Part of a small language model's weights: 63.7M parameters.
Each number is 500 + 25 x the weight over the matrix's rms, rounded and kept within 0 to 999. Layers, rows and columns count from 0. Numbers have three digits each.

# layer 3 MLP down (transposed), 3072x768, rms 0.212, rows 2276-2348, columns 192-287
517466493471524483504464512553525520511516513505511530498498528468500495512519573480527475492540517512505505519497461541536495490519467506454511530515554502530511467531525517492457515486529489489537517508475491507486466508529525496504532487479489476486483514529553487510533474547507456477
492513507522509513507515524472518521519483506433511490491467495477503548493487459538480475473507473487497516537500495518471469472513522450463507464492528465527487523462445468489505503476485554559470432527523486511490488497535502515541480480517457516493510538483504532500576501508518497520
509480502495529482511460520441502497448470475470504502500486511484529491535483506503485526460512503499484537486481549482499477539491494545523528520474518501502518453519503453507549521497525485488505523497524494530511506488514515500491533503480512529450547500463500515486474515534456516510
508457521532495510509487474511533495520510504477500515503515480510487499487548483496513456517515474526484535499524484471524460538510512514471521508501502486503469479495529476512527529491474472512506503505536556525492471511472514499506467474525496513498523479533515486507496487501509459473
491524498471516485513501499516512508522491503542511469508493466489453486487473536469487491502526541490484499460505525496460480520518491482503483476504528471490488486504486475471482509500498536498523493486524496487495532478538486484521481522479500514482498491485542502487498516476497492502
519503439475476502533501510498528516516508485479458502484471460504501531535529523490490511482509510499495506499449461548525496497465532506486509553474487477481503488480484493543504512504484512497487436425543513558507538490453458491485507496500482525529527475474503461503511501502500503507
474493528510494482487468480480497488502541550519453489520510481538498522485461499518479521508492439475466450519465469486519496465553567496497486549526535517505565461500467483477556486483470472495474500506467460523492444490492477502512515509498512522486512509504509522486510490497473485478
474531524508496531493524460489480509511522474513475495492513457515487486500519481471495494499482584508487521504499493505495488501526493498499510554492513485483548476490493483514533505482497498446507455528480477492497504497539524515477483490494501511518506535526505502500510517511473491460
531521475457526475482520460491497488536495493544460495501538479473510520529520442510497489499526501478466485452478482532538538457464478515490446470485516460456503478481472470522522477500517507536525478528529477503532488488495491485519517459510543529493529492503513447541524504513447497495
471478522488446487503498494502489475576478469462520504471558478504491521451480468480501474482523541566523492495493477444541456476512512520464501510533517524514525531485514498534533467519511511501533523529534523519485445496538485488478528552481549498523512542467486513552461521499500490536
503491510511483510503507485513490539512487510509508490485515486517479528485498485509514500469520518506508498489463520492502479508484514512480480518485499515490510511485469500500502488508509514497517489482514476499506528496490498510502487499516513463509505503512474511495510506505500489485
553507499510515551520522515580474451537531543530471512501532510469509536539458483505511483568525504520514498528502533501514502474444525491538537476545479449504445482480492521481506485529456515512519489544516522485482499492519455505493513489564515462450505507512514521503494503510459497483
485485517545505489501486491521509479554471471531463486470497537469489493465558494517497489515503513493470507529511462481502477505509514486549498481518507509496517486502505488530508548538496468491484551500502472515498542512504496549496495505510540512506478507506503472498498554484523479482
505505540508470463505542530501514524463467517503494486487512495508480475559501500487484512481501531490557522503475489477490501474523511508507530538467526523506492502511484531514452506573488487487475505501507483486476493489490456466500506504488483482485501491489523486509477515511427457500
464506492467443480523484472534483476509474537491541492522503505485459515500511497537501486507498449536467482467508495463508515463481506522525517509501518548485460486525490513523468501541466485512539507511502512508542530473499458538467532522493497464490523496548488490509540514484471504549
526454493501524500497492506513490469472491498490510555481503467508504514514504521484507510483469517529515549448516478533544491524488501499495519512516500497477510486495522468508481480541514490482473526508531468498474492513472546503496509479508510511466498483490477513487482507487490477476
474482494460487479529519498508455509466485549482507493490503468488525463476471480531510491483461494496506507481529465500533480501502548480521514442515518529499528499447523492499480488532529504491462492519464499515478558491497469523521558481491504515521483480533507535466486483516477483512
512487494499521464463453494521467487556543497506454512481532492501489523480517493502545508512493479487487509516524500474513512488517524543472475565492493491506505522532468486474540483487532513498532512496476495459537512522514494516524515513458500542526487526472537538524510487499538486511
487526509480498483486530496444496524474489512546506475460544492483461497472474513500482528496466497516492519516492503511487468502499477528476485504518509498479532520509496458496484518530479460499488453531506503517475501543479515531489483489515527477538538535504515483497433519494487486512
501514505521514513525519515470545500504459549512453458510481479502474491451496463485498541467506508485517457488489485502489485482522508516438525483504516525466523525470477503518529490531513511518459520502479504463477496475474527453496507505492513511492504488504482489451566525539504551510
485456489467497525514538469492561528494486484523485500502533502513487489508494479510535522521478516507512391476530496456500520524513484506473550542490518497511463493490520510509513484514475465501540494510505505513465499533484502500512478510484473457475525496511470525502509475520485464523
506514517491501496489501510507504481527497501500474485528476499510508500486501481512518497502511500493530514472499485518504479457498511505529469473526491488533473473488512472495487477478473510473514521521486490520505470511494467471513484497502508501544492486504517500509494462502480491543
456548506492469483510507486463569470520538453520538518489527464524467456486475502481498446506521457538484533515537465508542501519555530515476480516522501501495450536533504486540480471501502526492481488499479499488526520510547506504481512527485512527529482477463473486580473451486499557494
501483527499498506541499494456498497485468471510485454492527518498530519528532499485448499527453504509521513477524511509507475512509503519523522497533530503446464494488553501476503539503497488461539507532488563517539441540543495511489483538535480519464513507423497464468504512527474540464
556523511494499513511503524479437500490525540516490491531477454506518477522489499496544492505512487476516470488511503466490486510464480495487523510500494473453500475477506517483510485464507521479485498475513532491454468519563556492502462494510473515523501501517465510495476515502527510475
515506469528489505492504484520506484474479484532518499486507484492518522504497502452503531444490520502495524509482512518521497491538491513516487462497501495507500518504505514537484507508531506482500476500504501463498507488491500486513535511490509536481501502483504489502472508551503522508
532463482557495543528533516519466459485475523526504473477525478520522511504518484498514473479540493495519477461492448466483484475490530512509520466485530471508452479477492490453485529483486511509546519495472494545473483500572505508568539512497480459496527486516537545469474499513504473505
504508511443482486476515441523483495509511530521513539503556476465488509506454497496472477482460514479486437483510482546484489516443497492554504491487529469514464500493526502471532493487517497417512482506475500552458489505476514503500541509515506474513482502496501507492480530544490434491
500534553519503537495469515524492519525472536462514486537504521482550496488512465490541536459464485534501508497517538549527528481521505493502505481519473492500557531497492537492530492464518509488507486478491504511513530492493476520512497495530539525524498516477532479535513499498466509503
497477505498541512519539475561478483504483506497509476497515521477507497512517478445497471521554505468502502483439480485542537525468481509494493465495514489472488482518521489507515556533466517455467528523495509510498483536489508476531484533524446458486511529444525455470486481490491484518
469519522500478477488438510506540472520490483473493516514502498526509492520519518530527463519467521497528545501507493492456491506539479510501495488509485514545526464497461457532511505525484464515484533519538480491499478528490558467529495496482475501509485430513472526509484490482524535484
463481502500541519551500457462494519499518522515515513500517562522511526514498495501498557481491529562463462478492469521464490506441489536526481494491554475482505495517505504500498504493547508511506532481508491519495506524453500469530522453540501502468480460512482509519540587530528487482
464498519552493498484471497519515506476479480498474537520532497491473497492492497500479475492499513538489483520475492521493486504488504509493470471474540511504481466547486527497503489502501482523527497513498549507513526515474532484513488524482515493460532491498511499486511511530478465547
458510468446517490539491484481501505499509530518488463516504505480533479504538499478486489523508527499526483481529559493523454526502532525527518549515494481470500493526477536529505501473449543485515478488466493537460509492461502502479537498458465465469488485490478481530502491460503533568
510509507497518526509524489484550513482485459490491496476481523454535535494527469459498510470518505487518520521523459497512506487502487503528481505466499524472533450530512455509477451523465488507478450457458454496472466511508467519536529532540513454450485479518480507475486504486476469524
497462540443515472495502511512487514510482510540486533453530552475514547497504477530505476540533494539483528496488519524483505500510506478502446511526481520496458501470526509497510483526496522499454506503463531532498483477499482497497521497515512533485511511482525515520464509468478511469
534492480522530475518490481489498472502490507555454507517547445465489512496517528526518505541471474466539499471485475488488478454521505526474534481518505522501478431548483507568486466521491499560539519512455467506526468500515477477507438489514487494493498502477509488485507475518489506506
497470516475472488535510568526500486522494502466493550481489503511473513454509498504495518520521497478528540480510514484509481514478510538513478524483500476476506498497508506477495494559507541471486486528494536524539519495500490498497481544498543486538542489527490490502547531548499482502
549469525502508495497495485509506515568476513503505477485478520504523477474508474538487487537522479510519531505475513483515469531494493489449522423470511470512509504501514492509521472517500477549462516516520471517480516493502521496519479489512505484515488505488483527467504523475535532510
506468489487475490489506459531432487460520483496508469496470486508489503506503515445506469529482512547475529501461531490558517495508489496543478502476541458507552511511455498512506512490472487503509450523504516484509498482514516502496427518505499496511516490497509503497482487501514512460
506489499442505492505512492498475518490477498483488511493518478506509527491482475513473520493514498480519482500512474489499471495500491532497487451502492506504506493457490518477486526551542520473511479521516477489461492521500494503489533533498503473493553508489517512512521491480478484501
471552491473458491504523513467461501489498486463469505503505503491529465468479495542528489499507527486507488487483485502492547508535489506523508525505553517519516530526513493485536465495535507491502456508485536528510469515487535511511516530509525453484481546502493449486493501483460490537
500478487458512498505488503467498473507523506485514473501514557536479522530504548461504474484483467516497533479518507506479512479512487506524494515499529477532471456510494502511479529502496558500482516510475500530531527441530439482531502514480508554519515461491500519498498527502526494483
556499494495526498479443492542446514566510486547482484513496490464478498504528484482492515519524453440529480476522479524537477442463519506470486502464533471528520526489522478463524527460548529478460499464472498474529513500498488486456540505510453523516493512407534561515501463539494486548
453542516537523496483498470523505497520510533501525497531530461491495501488488518499478547525507498510531474520449497499534489487502474476518493496496510506472503508503552522545491511471499495497504510563540548516551504532516484497478503503520485489460520510467551500540493507461499525537
500456479538471498503488449448545481544482515470513490516505485539467506510477463497493531511493512496508476445513532481523496485491504533466521507522483499513489468491536572536526542479509505533505489446523496524514497490507509497512482510475511432504486517460507533500499487494501551509
460551486526518492541463482503458539461506511505497483484484490513512483471446502497503495477479503489567496468499492476509542482514490493498504482460514499490505454479495495575483495515485488527515551455548508549508499480504479478546531500482483546518518489516488503531491513475486489462
530506535502485468451510526534513482520537491461503482474496545478518498546492507502484497524490513457508489536521494497467472535509524486504522517491512496546478526497494478467472495483454512483454489497486472517491504506505510526481507496531464492503502452492527451520494498486504488518
504505472439509532473443478492499484514492508516507524509519515511542541523486539508475476555521490514466481555499475477528524476461522512522507441438501467496522573509484455517525450502455493521581487436546483477466462509512504472479552445466481536500494498459499480486486498448503491499
494512502440493499496479480505519489516485491522516502487505464472471532458522485525479535542492530489464493480502467496497495523533502478497487485477513523481452515537500457506519493505493497532489491574494516494499509516514507515512519516542512507530522512560523504468533519521519524487
475484503513517510550503528471499487514494508492506503530503547493537556564526494481451483478471519505462557510499507502521487492518505498515454524506481528488472540462482511458476506484539445480489481512502512490503517505474499480562487494482498505465523513451515473474516463487485528503
489509494539534471521521534477456516502496496495492482509540500494526468525488536523490517461509522482479504462498487497499468482502508539489483490484496432497516466479520530537470501493531493475468505526494487491534503508511471474515539498503436503457551514468516489487466476495501479482
510477491463525515518491501508486510483483496501499548462494503471525548494470479487476470504532471521499487538529499498534493513454480501558499499486504551466528533513481475504469521515449455511526503519539522510503529532496476506484497514479524503482481493459496510490521529563488474525
532491467508486535501531536494500484498548502498486518520502488504452511506501546489475505485453484474517502510487475479521516507507492486470582532493588494501456489452515492485522468513471485489486496496491479460509467509517524484475468481490489468550486514471514482522494463524573496463
515508516499489540486510476485485516487512504493486513501488491476525447482529529463503451499489497491493486487489530493463527482551474512513468521477503476506517512528565532511491470494478494529531535501523563526510502506523470491503537497497475498503498504512502520488510498502492523498
529531464511516492523520467525508494481449478481485461465498538479530470501502512522507486449477517482517472492532494526467514480478492489517536492535499468454505494521443486502470501494454520530536513510499508464520479503509497521513510496533462554473502526451540457544461470501455522508
515479492504450483501519481488483455525476461490553440536557523513499510576496496497479484518540528494564524526480485491494471498499455507522513491532521510525510555509549505546513520509521482487498513496507490457454499533479503458505545491509475520528504554451495476513491479466470535495
484512511441474533486468492480513488497449476500482489499450474506525551525564477520507502473511457484487506518445494474499526436510464470503496507493497482527524508479499506482466459523500519506471486491486521518529541524486488490492520510548489511516491509515546493488539527492530505499
457499508502477487499474494471486505506505492497536469531494510491548471508509477491478503522522531497507459527485503512480522466502558466496514438480486493514535505478515516469510483488492502506489470520552507467521504521447520479511535540506464513520472490519451478497517523509524490499
550507477504485475437491486522477476452519510487521521476519513546527474484462472494514503437526524540490514503505538558505530471483494505509483515500496480520525466519484508505515512472462523521512522502504483476519490542481497493483491562480570503460525524519521524492504510485498506491
471490561506512462504513477518513512488522511508490515493506536474522483527464535470510472491511504475526462517494537468520511516498556478523522516509475476501507554500483523455524491479494460515497536508471478515533476475509486510515582513477510473483548485484471521502478511517480476508
457506486482521502490497471492509504505463471480478524507466487508480519478526480507504533506513499513507470490493509472495487474506484477548502504513513505480496500493497536547502520516495512527503498469484482458475509562515516498513492499519462505487510507463441532518525484488511481486
537470525506510520509507512510510529545460469506509516540486499476530492525491486525480460515485476562520474520524484503484475514481505509508507529492492472461537513474486462460522490491495548474529470524510481504494516519530499500490511505470487513523489502463539511501494471566467486517
504492500463507537523488473497539493514462508509486473536488473532496484467508500496506546517528540516454455506546497462520486440481501492456494472531466465482473537546491502510549471525481535471486488474505536526506475510445517557455490492523467467471480538526547421520526501569492521488
462531479517440485542485518549542539502475509518497532505509545478498480556482555545509526528526507527449511507512512456504488524494541527544493490502504552521506543489415499496499454535494523523493484523509461507484500482470531497479459527487471498504501484491514467460460477500503508492
534471545490462496500523513474461510505530479489462457509464521503537501488489436500473437444513489494480509431530505517548468502527519497512457510476496493530506517511501499461519523568523440493502538582487548506509517492503473470496513491516523533498490498470516521475505543520502540540
534491502498491494474510480518491516493500487531467522510523510468488497447533519545504535511506503548489469498477499514515512511484463500515568494497511543534501496554504504517520491551478478489476517486498477510478475524505535498495532478489441460479552538462492484428508507543505479518
475501502463465482480511495455519506521508507446492474523529514504532453487518487520566496504503488491494501477529487509485482504472493541514506454537557538496511504513495492501556512523497498480505527545493505485495482527489525497522534481445467483486488504443483514475500476523474519472
472504502494468500479587530530470506529491469514496485506529522509462545479517450503461543453495476478535480503493495512477492478464534496509558481514504515499519517464503522451495499485487450510545500498522469491491467496515482455483484525514473499500486475493510482485495532515448485483
525527496535502498506491444511475549471478485511442486491458557489511520468514465542541472518511488562475488468499496518474509514528489487502487481493507499471526484497506465532490512456571462507501479543430539533500442482469479501507511513475478505459546501477506481508465533503515500452
519498506576496510492482532495528497523509571464499528527509509555518510498513505520515497480485499514542459513470503530524463518542507501499480554531535494470469534515535487489541509504498527471469490519517474537522494510490495530518463455486518498502481482489437488511483480487551495450
454523471519499542524508479502519498483489514468505507531495479486498521496513467492482482504554498472501487496519505467502487498465468486511490483510527497516526494500491495518540490453513490509506502466493473500484488497526500509511512473520540497508483511505492510492513517496528443462
526486481467493514505495512537522476535487454497509509526537477499468508528481482498509509505517529465507430515480507523508476489504516521531489509514523498498536490516475535500496513496513525496512491481513474508513505499481506479489497505469509519462556453477492499543453490527507477491
# layer 3 MLP up, 3072x768, rms 0.104, rows 2277-2348, columns 192-287
494487445484480509496522504458508504522434501489506497489446528467559524516502461488552512504528526493479507542512508531476454472563488508487510508453505507527488498529506490464499479487507530486497507479545521458503480541538462478518481539490518509498499509497548501511473552540491522523
526511501513545457514480497500528499506532505543466492487522489537503487533482490526477512465459523475506478482420501487488518568502472483519510542499491535520536520509556538518525501491502543507506516542533511518502489562485520556514483507559538507533415503462505503520502485460542497478
511472470502468480471491505507513485504556532465477517498465524513554456477487545510481479509457551513487524490507496504491523501488499479491548454461468506529465513529484496509478472546532464526450533474465512520469500493543556488532493496511546509501477525503501481490459523533505474497
488539523540495508484523495512494527500469493519490508531479528479526502461513506514497533468469479516521512508505490507483508476485483527505493498507496509499493520456464503455512511453509463520503461501505499497554468533517499538497527459504537469496506489521454478484494512521513513516
488500531507533515494526547449524537472456515524470532513511510481489485509534476512505505506525486466512475524503520507459507482518507505478523527521498494481497521506460546437509527549468475502485500481480506501514507502507520506491524512487483486485502482508463477500515537538494488502
525559508513482526525473494495535520462568503482491490495528508520520487533491528502516496464473539532516506505498454470496477514534515478444476462519531502539504472452537512502503498523476475462501498493455508467540483517484507500505516478502450456496522509506505520508486511491467515448
498491514498501484550550508495503488504500496469471523504475522486511534534481530495504543554511495501537460460510478491524525507522464480498510476508489489505489539489488515460516533496494479516507526456498488493501492481483494547514467469491484475510506502505508490478521510471500509489
487474480526495452453496545515504488514508491539518548494510504522456592518535483545461519522480523479481504499477516512562491551508493494500521513510544496505459517482511499482508482492503515468506557481486491478487457453438506500467511520553490552509463482502498497494539477536536545481
522475478515506497482520507522507526507511504544483569476489470480499484518473476511533500494530523518484476501519509485525490485498490506509478447486492465529508499487507508513534450493509486486476499514520472485503541551455500479532496529496441500531508491529476486518501473472501523493
517517492478509537509492465502494472472504490484507496492489501526500477484533522514512507503505508533493491527472483476514475522523480498512500491519492509506517472480512477488487503524499540505504515518515524470496493534499503483506502478506499523459513486485484505502479516501510514507
476457488546543505496477444451482505492463511474471493507504467508504527503511451493493503493507490487477506521485478505557474459507506504519516502517513510462503520513491525435506511488491470532505499516480485512454477498512499511510444471490506511494501493465483473485475475510490514463
507468495479510495514532509515508500523495521500507524476483510496505465525496522533488494526510508525494509531474477483512510523474540491483545501466465489522570517497459532472479494494474511523506525519520475521531525520492529483517512505509529433525537488483495483492508484526478469499
495525538478491503545481440505523509519508502486510471461519432480513489452508493452505474527519510475498497499498461464481463476509501515470471479487500525505536450489519525512509489493471553479500508493516511475509489509539496510472466478467463503505465471483527522493543534496485503515
519525499481527481520520494483525474501530512482551447563514439490504523509538514504510431478489508507472496529524453525555489511484498466475530496491482516487494472428510503510518482467487491515520503508525509492480502488539468502462496517470494542487523439485472509508513528520489554508
456534462439484466515493520526486524462516481506487520508532473483512524507456510533504535461452481481449478509553508493491484507464466467480503484492464509475507508470522509544522513530552502508484510493532505470502513491487523510509514488477481510442494522527489554507503514497485500481
509485485526488517514492462505494506450502518488473548521463490559533500463484542505543511486513491463496496502470474488464477458483497523558485477431504529512535499513479561468493487542487554511509479502482446513456427489492508474579485489500511483486492521504506518500508481523510477506
497533467509529513477525527527519524500470528508476535501506511548492531518566504452479545499521486469524506514517490486455535483481553527465463497515513487527506519489491505479520465512462498496514479499527508504472469516497476514506495500493493517441519507493506453532487545508484495502
532464498513509483525507472541501546499506493491533525464447497500499499495511495522502498478527519504478482515519518502468522519499497504466465541486511509491493475495535499483523530587475492516537504465502523493462512497493508517489536476520517468485512483497475530521534489531496490501
482496448497560453521460519467497518515501482526551461478485505520489484496530502509521489460475510511518484475467488519525477516500500466459500530537479470500518518497540512529528527528510483480497464487483492490518523506508502493499461558537516557500509500495481487529507519481528491525
484526494473498501486495490470518491470539502489527517483536537565502481506491509518466534519437473490425451487519501466507535545482494518532527560530497549530508522511509481501502519457483490531490500535496492493502516474465479515530499450479553494478494504521512508503444501488498498503
515486498501472503495509527503494519457478518514472501503509480511498491489524517487516482514446481489510497518523488494492531517525486466482547519498507502485439493496513481480486489468491496498483478510470476471494495491507473466512487451511504503467516495516515480502530473492547491496
458479493470524490499471518506499532555489552534498463501520488487534513508495498525519486535536475510547489453556480472535529475517465476457477491427523536527474522479541548493475531514520448505499503513470493471502502485504489430524470514568516505531462551497500503494468510525494476465
557512511436507518533505498515554556494484534507488539534490520481485513506444472499539459471481511474486515482549528497539501492494466485493472498534497494470474468499474543503538453507525498526516530501515530495524499486470514505502529462483525498459520523520503489496454530482487512509
498505538514487493519490456512439494485540454506471488519487488534534498531503501491540517519472486532509498497527489490479507497518458525486482540478506514493538479521519520503518523439498534509532448502527475495541488487521512576479483498479489491535537532499461526469506525513497514505
495553492530531520469490492516486530496469537473481505500506468502500509462503455494503501518536514517521518476525474532500493501445495515492511530527516515502501485474488495539506488515480520486495520492497530478523479503517474514490485571529473496482510486496525512506486498503518532490
522525497507502515504495453580572556510476464473542488504471462488491504487527515541521505500516493482502514466510514542518513499513476516545527500522536504541598510566534511472464501474505467521482492531497502480397481489500494546513487520494482474494499494474507494498463551465484519470
517544531513499543478525472501513523523483503517564524501476496484523490497511552511543445499495484526461488510523505510495541532520525469559483450508509493511541496481494514501483492485539490523511509526486492463511488477501453514495555527476517486540521530506474549504523476516524532498
490503447526511469507524453479503526516528471506490493476501441605509493496507515501512517516516473471485573491521499461508500458518512503527464453484452512508483496536507481497489532524467461484497507485502503514519450467486485500516498492475473477544499519482506519486511537482547501516
531509471483515472507475517560470494492545473531549458535485476477518514539540568494491486484494495494425449483448465489480506483550492505413465477531494543493489494485475462491566542505470534462499484523491528486485543456498532527494522509555544510486521507480509500507507508516477549467
479517521494515519551517527498509529493528511480462471511504499508497489520501516483498481502495513564490517477530486493523515521495513547502495493495495498540468509456456495527509499545470497511505464533470510521490526480481522489502524463506496498536487488501533519494496535499480500469
455533497512447487506527535504529485506472465486541542513482520522517493509472509517500523480477503467511473486520532540497526541520530492495519532444496504523493517508517506490526521500504495522504525485492538490473520505490499482476556470530533555427483490466519478505512510477513516464
516557471505467474499519560505503495492511514528511490502500475496523540511469489480498514537503522481525538489525487504474514522465493492499540464497503493521486502505503513469539483506510474471487516497495530500515477510504491491483498481483539487493488496513482477507535506525508504490
504535500522522562481479490494553478510514501528487492510475460501520537535501446501501538545485486493466490480489502477526527478450504483487479504469494480474536510484469565487505524499518481498490517515497543511515496453502440515496475502481503506502482494483468497547525536494504472567
505515532480507484495502526508489476437552492523487466515545508508520524487487456506491505486510468469485489483489453528493479538475500480482484529523470484473523472478500494489511473516471467496487490497472507463488519517496531549486499486557530499473474512504525519552469542469462485512
465522500552493516512529471490489511459521517536497482520519512509510547488514505519468461494503501517497517517513504488526474500510506512489511458483528506474512464511509490510524520448520512546505509498497522534524491513492495513493500514515506508471508487459501517453508533476497524489
474555519517513486491495522508461508499516530503523521505539505583492490513494514492540474518539536498476506496498449490485527519467524498501540481488506527500465557518496535503493480485521505483490460503499484518471507485546469509494519473502488507483488513512488516494526473481507511518
524474482484471487530523495507506523488531490533515499554472494485489473529495515571486541508493530488496495484501495462459483469486507516473474488481486530489519484493537499499493497474494524486509482500506508511507502512488514471529487545530534476446502507468510476473473476517524524473
497477534502522498494509486507475486488499510482502509473491472508481496478483507500504521499500512547503486517492526498466483499479499526517485466503498515487496502507473449467481500458527497498472471513483454491498517470490496470473458497558505501455503482486492432503513482518470509513
504531511486498495491514480476504510524514521482506538515484462502516516516486492553493502498499457517450564507482476452496500512464480462440506496472510546503535479487521483508481489466501484557446482494522534461488446532520520517517479469483552461490482525462528502541498473477478515524
500498493510491487542488537523464518517465512501557469521509505527507515523481482492494475517506501511498495482499508503521491502520480479505522532455506484509507468446496501539517472500503514504511468523471522522546539510514513482482473533508540498525466523464482502500493488493496470488
503528501491489481551530560495482509524500520505501503522476497496485484482480531493472504499506469468528545518502473502485540490522473494518476508476472492464488541518498508495543471472490488446464499466510532542491503488521531499544505465503475529546542445496500537521514463533527518469
478443502514532485486568508492473497486528517501536512507476492488519483458533480491501488513531501482508517526522505462524534506462451472506499486480493477526499515506500501508472499506533491525470512472522510505490474493509502500490514486530520479490491500490481515473483501487533505515
458550447526474543502515475471506562551501543493486510503503472513533551491466494502507505469535501516520490503467529555501528494525516509485488465476485456484548501501529515495486552485538490528459495535488516547472517491546500544539495451529508510538439463460509528510498478485517540490
501484502518565536469544470546488494513509494517479525497510537508516504558493507531493513503489494514517521508506507488540526473491468506525497429497503479482518551470455587427556486507568516547507509486474466518504535526480537479480515467519515534532455465515492525498512484516495483488
520481493523495516463528497536462467495520525520547464477434514460518508466506484508502466478545515472492486521482454520502469489516478520504515532489508500525504464451490511486489480499533505485487486495523507498496528505483535465537540483539503517501455524462502510535550473473468505487
471466470498464512511515460477493501491463507494507506513496495483466555482504457515492535496520475486454511487558520495488480476513495527478478526462441506509505454495513489514540465548506499506449467462460517469504479514518445462512536499471483498561508508544528528526509521478541535490
467473536512471492499518508505498501462489491457466492454540479546506505559525455514506521509445519499462470505502478514493505506520515488520493497521517473519514458497487504506551548511463435515530484508462470483526509455512455495478489547496489526489504490537517487488493557506564509524
488542460473495461540509502566517464508533458449466517442530498498540491513427454517482461476488456558409457610527501517466500521570504452492478502468506502573494466477526506511467568513530491456512495466505507530524436553501490493480568506467494500495515562513550440552525438514521503463
507517479503501439500469529511481537493522474485515527491448496553513502458476528536468492488508508487512495480523495525472436513509495510489520502465502493487471507482493516492491494560481542495517511484496502519509527479517499484526514457478524498498511509437500498507525479478518485494
559538499526488479514526486497508486482501488515526492501490493560516511509489506496472489485517537532528523489500468499499462489486509485524531476507480556517533502476537462478502518493485501514492516492552455490508469474476542492470502479485496471528493497477501478486474483458530499544
485489534566507525515483498488479464512495532525494514497466513513497544501560491537485537520479521488503511478520418508472522528514493512515507489452504487504464446506508509485518541505474497459493561493483538514506509484505486498495473526511507543480497552529499542482492458505478454483
510526481462497538515553485479496532514496500533500456471476511474520543492468495511472564492512531554497516500524462508498464484528501467489480518498506499506517491526472462485517515551528473486527498488485525496468478514522532471484523531493503526457505450466488476502493493490513433488
499480495454525469527484508531482480460525480449513490494533527518499506476493499482503565491516502484504477480539490481481513544499476544497519535503497541472496514484483547535526474491495521481465478521495497499427482463527485494569487509464481501481480466511505511506513476476498503496
484505521508493462524474533461526499511508504504510489499508498553525490503463541489472502533503534505509512492499480517532524506497488509490524518486494470500490539483488514472510485532467501467496536477495484533509512529528525504495490491478529489490510478475508507491515523479518473471
523492552433512483517477514472513512510524444514482468526533476505468572481480522506513505551541513494481539493546509528471532466500517447497535483520509496567520530487532454501530459458556534496486520508511535533509464515487532476548539501508535530459522534472452523487502474482513485482
463494499506471488549516491494503502489514489492515480484485467492509502461554489435500534564510477520518478525526489506464520518508477507512534492475464520506462543543539508490513512476525525479516567467534488491495501481527498394526555504571495476489477562499559496541487518534489486507
482472519496492521499524488517544515479480524484522534491485506504493473460547514528501508463518484514528514525517557486453533507489533488511471515463495508489496507513498525552513447555497470518511450465459527467504500515504512537486527495489489467483496489486509485497480517512530494495
530478485474555453511522548474502501538500480503500525514438471483496500514518487480507502505503531490485497522480502508472544503518509487484524502514502457501519496527526484534542492515509531493517521466499490542514476506518561536476495521492558518529533514573521535478489500497480523495
522487556457474503500498538485502522464555508483528530482513492505516446455479481517470528500491531497475475494505493498519519499491486530513536480490543512479508440506487483503478438548517551517523476515552507517478465520486487501473582509512494500458497533531492503477510562503539469490
524402513490457556483476478504569511475496493498484457508469502492475525482533459535500517498474512517559469505517510515520540460527493491489516493515513465486494507499520479475532481504502550452508501507491535519500531508530481522509513495511441537519489483526504489492497466514511509487
477498475483522524506489505554535514487509563471494525524513490518502513509504484523510529509545505436462475470532486529477516500475503491480466515501515506516479520507499535501486504504524482465516514501518472513530494504481513519484467514518489485472472498451492522501515496493508524517
464502500514477502513503509492561580524446523510512494532494497527473487492494530506513538540498523489500501529495486509428522524473531504504450479500503466486472486504507489543503505488473508522489534498498485506502443514489471513562493508494528501499498506511526500512481493533537530543
497478512478469420483482529466519488495501562473496508517462532522469539507530485520489518493495504520472494524530518494499508504527530508511563500518451471506534486513541490526463495465506524520499513489509528483485484499479507485464537474520530505481499505540494495543496483563503484549
504493471488488497523522495521510523526512469530496486516516509492497553483464537461483492485485519503502506547526506499499488564482478497482499520507442492478520496539517555462483437483463552508503535506539475498525504512491504471474533504514509518467495523485497487457536466537505460466
489531538506526465512473546485494479499533485432497491449478555498526497516519517489509499500517478496560535483515481559465511556533430504488515507486462492522460518532542479491479545549493526535459458504474491473520494525523540531551497503523511522539514547530490494503479542521475483556
531496476451483491531469519490522537524495500525488478481504469509489499489504542503455557492495518501527542496529474506521487486519561487512455491508440502505539476460492439494473494508503473487458524514558526512509504501530547453540543481509458490525535516541517492475495502489464512481
492504522462492524507516555542527491515504475467520459496527466498493499529502528518470504473523516501464497528505459501483492513488488484483498517517498476501518478522490499488516519483506522466520502496510509490501489502510524521517511498523510475507471502485499512476460472509477511506
492531450520482460520470479510520563498483551516517507475500514509501533464451453485533497538536533500522475508498531478474498522502479479481522542533474534470465487490500526479497497503489513555513495510462498487510560483499469494478494502505520490527419487516483463504478526527485494495
492478561509519510479529476528506507491489444498494518495496485454503493487518516496515493465513499556512492503517528487489502500510527507504493508554504489517518487534524500511485494448468516520513510544494513512511517516532513515500528487481544544477503525520491496519503551447552514482
486490485505458528484491480497500503502526505528505476464463511510495508534493527554513484492515504481498499498517477514491544500502489509505467518433516521498502524487501529517461539502517468518455491524485472471525495513540501518495440513527520549505509509518496546521507468528514486542
518511527487466507464470487440462504471462529514481488511484504460544536521538493507526515487532447510527509551515533484488511452516501431486499489495545463488509524483527499495484496510519538510540529516541515505502521476483525528492478517457503466499484500515495502504449550520528513502
476516466499483495493509509487497482514473516479531526477453501502492543460496516452462501480512488534472518497488509487494465512519502468468494503515500524502511473518519482531511490549500500529486509496476510458489492474519496499503524499528513545519505479480518464460473514530521515479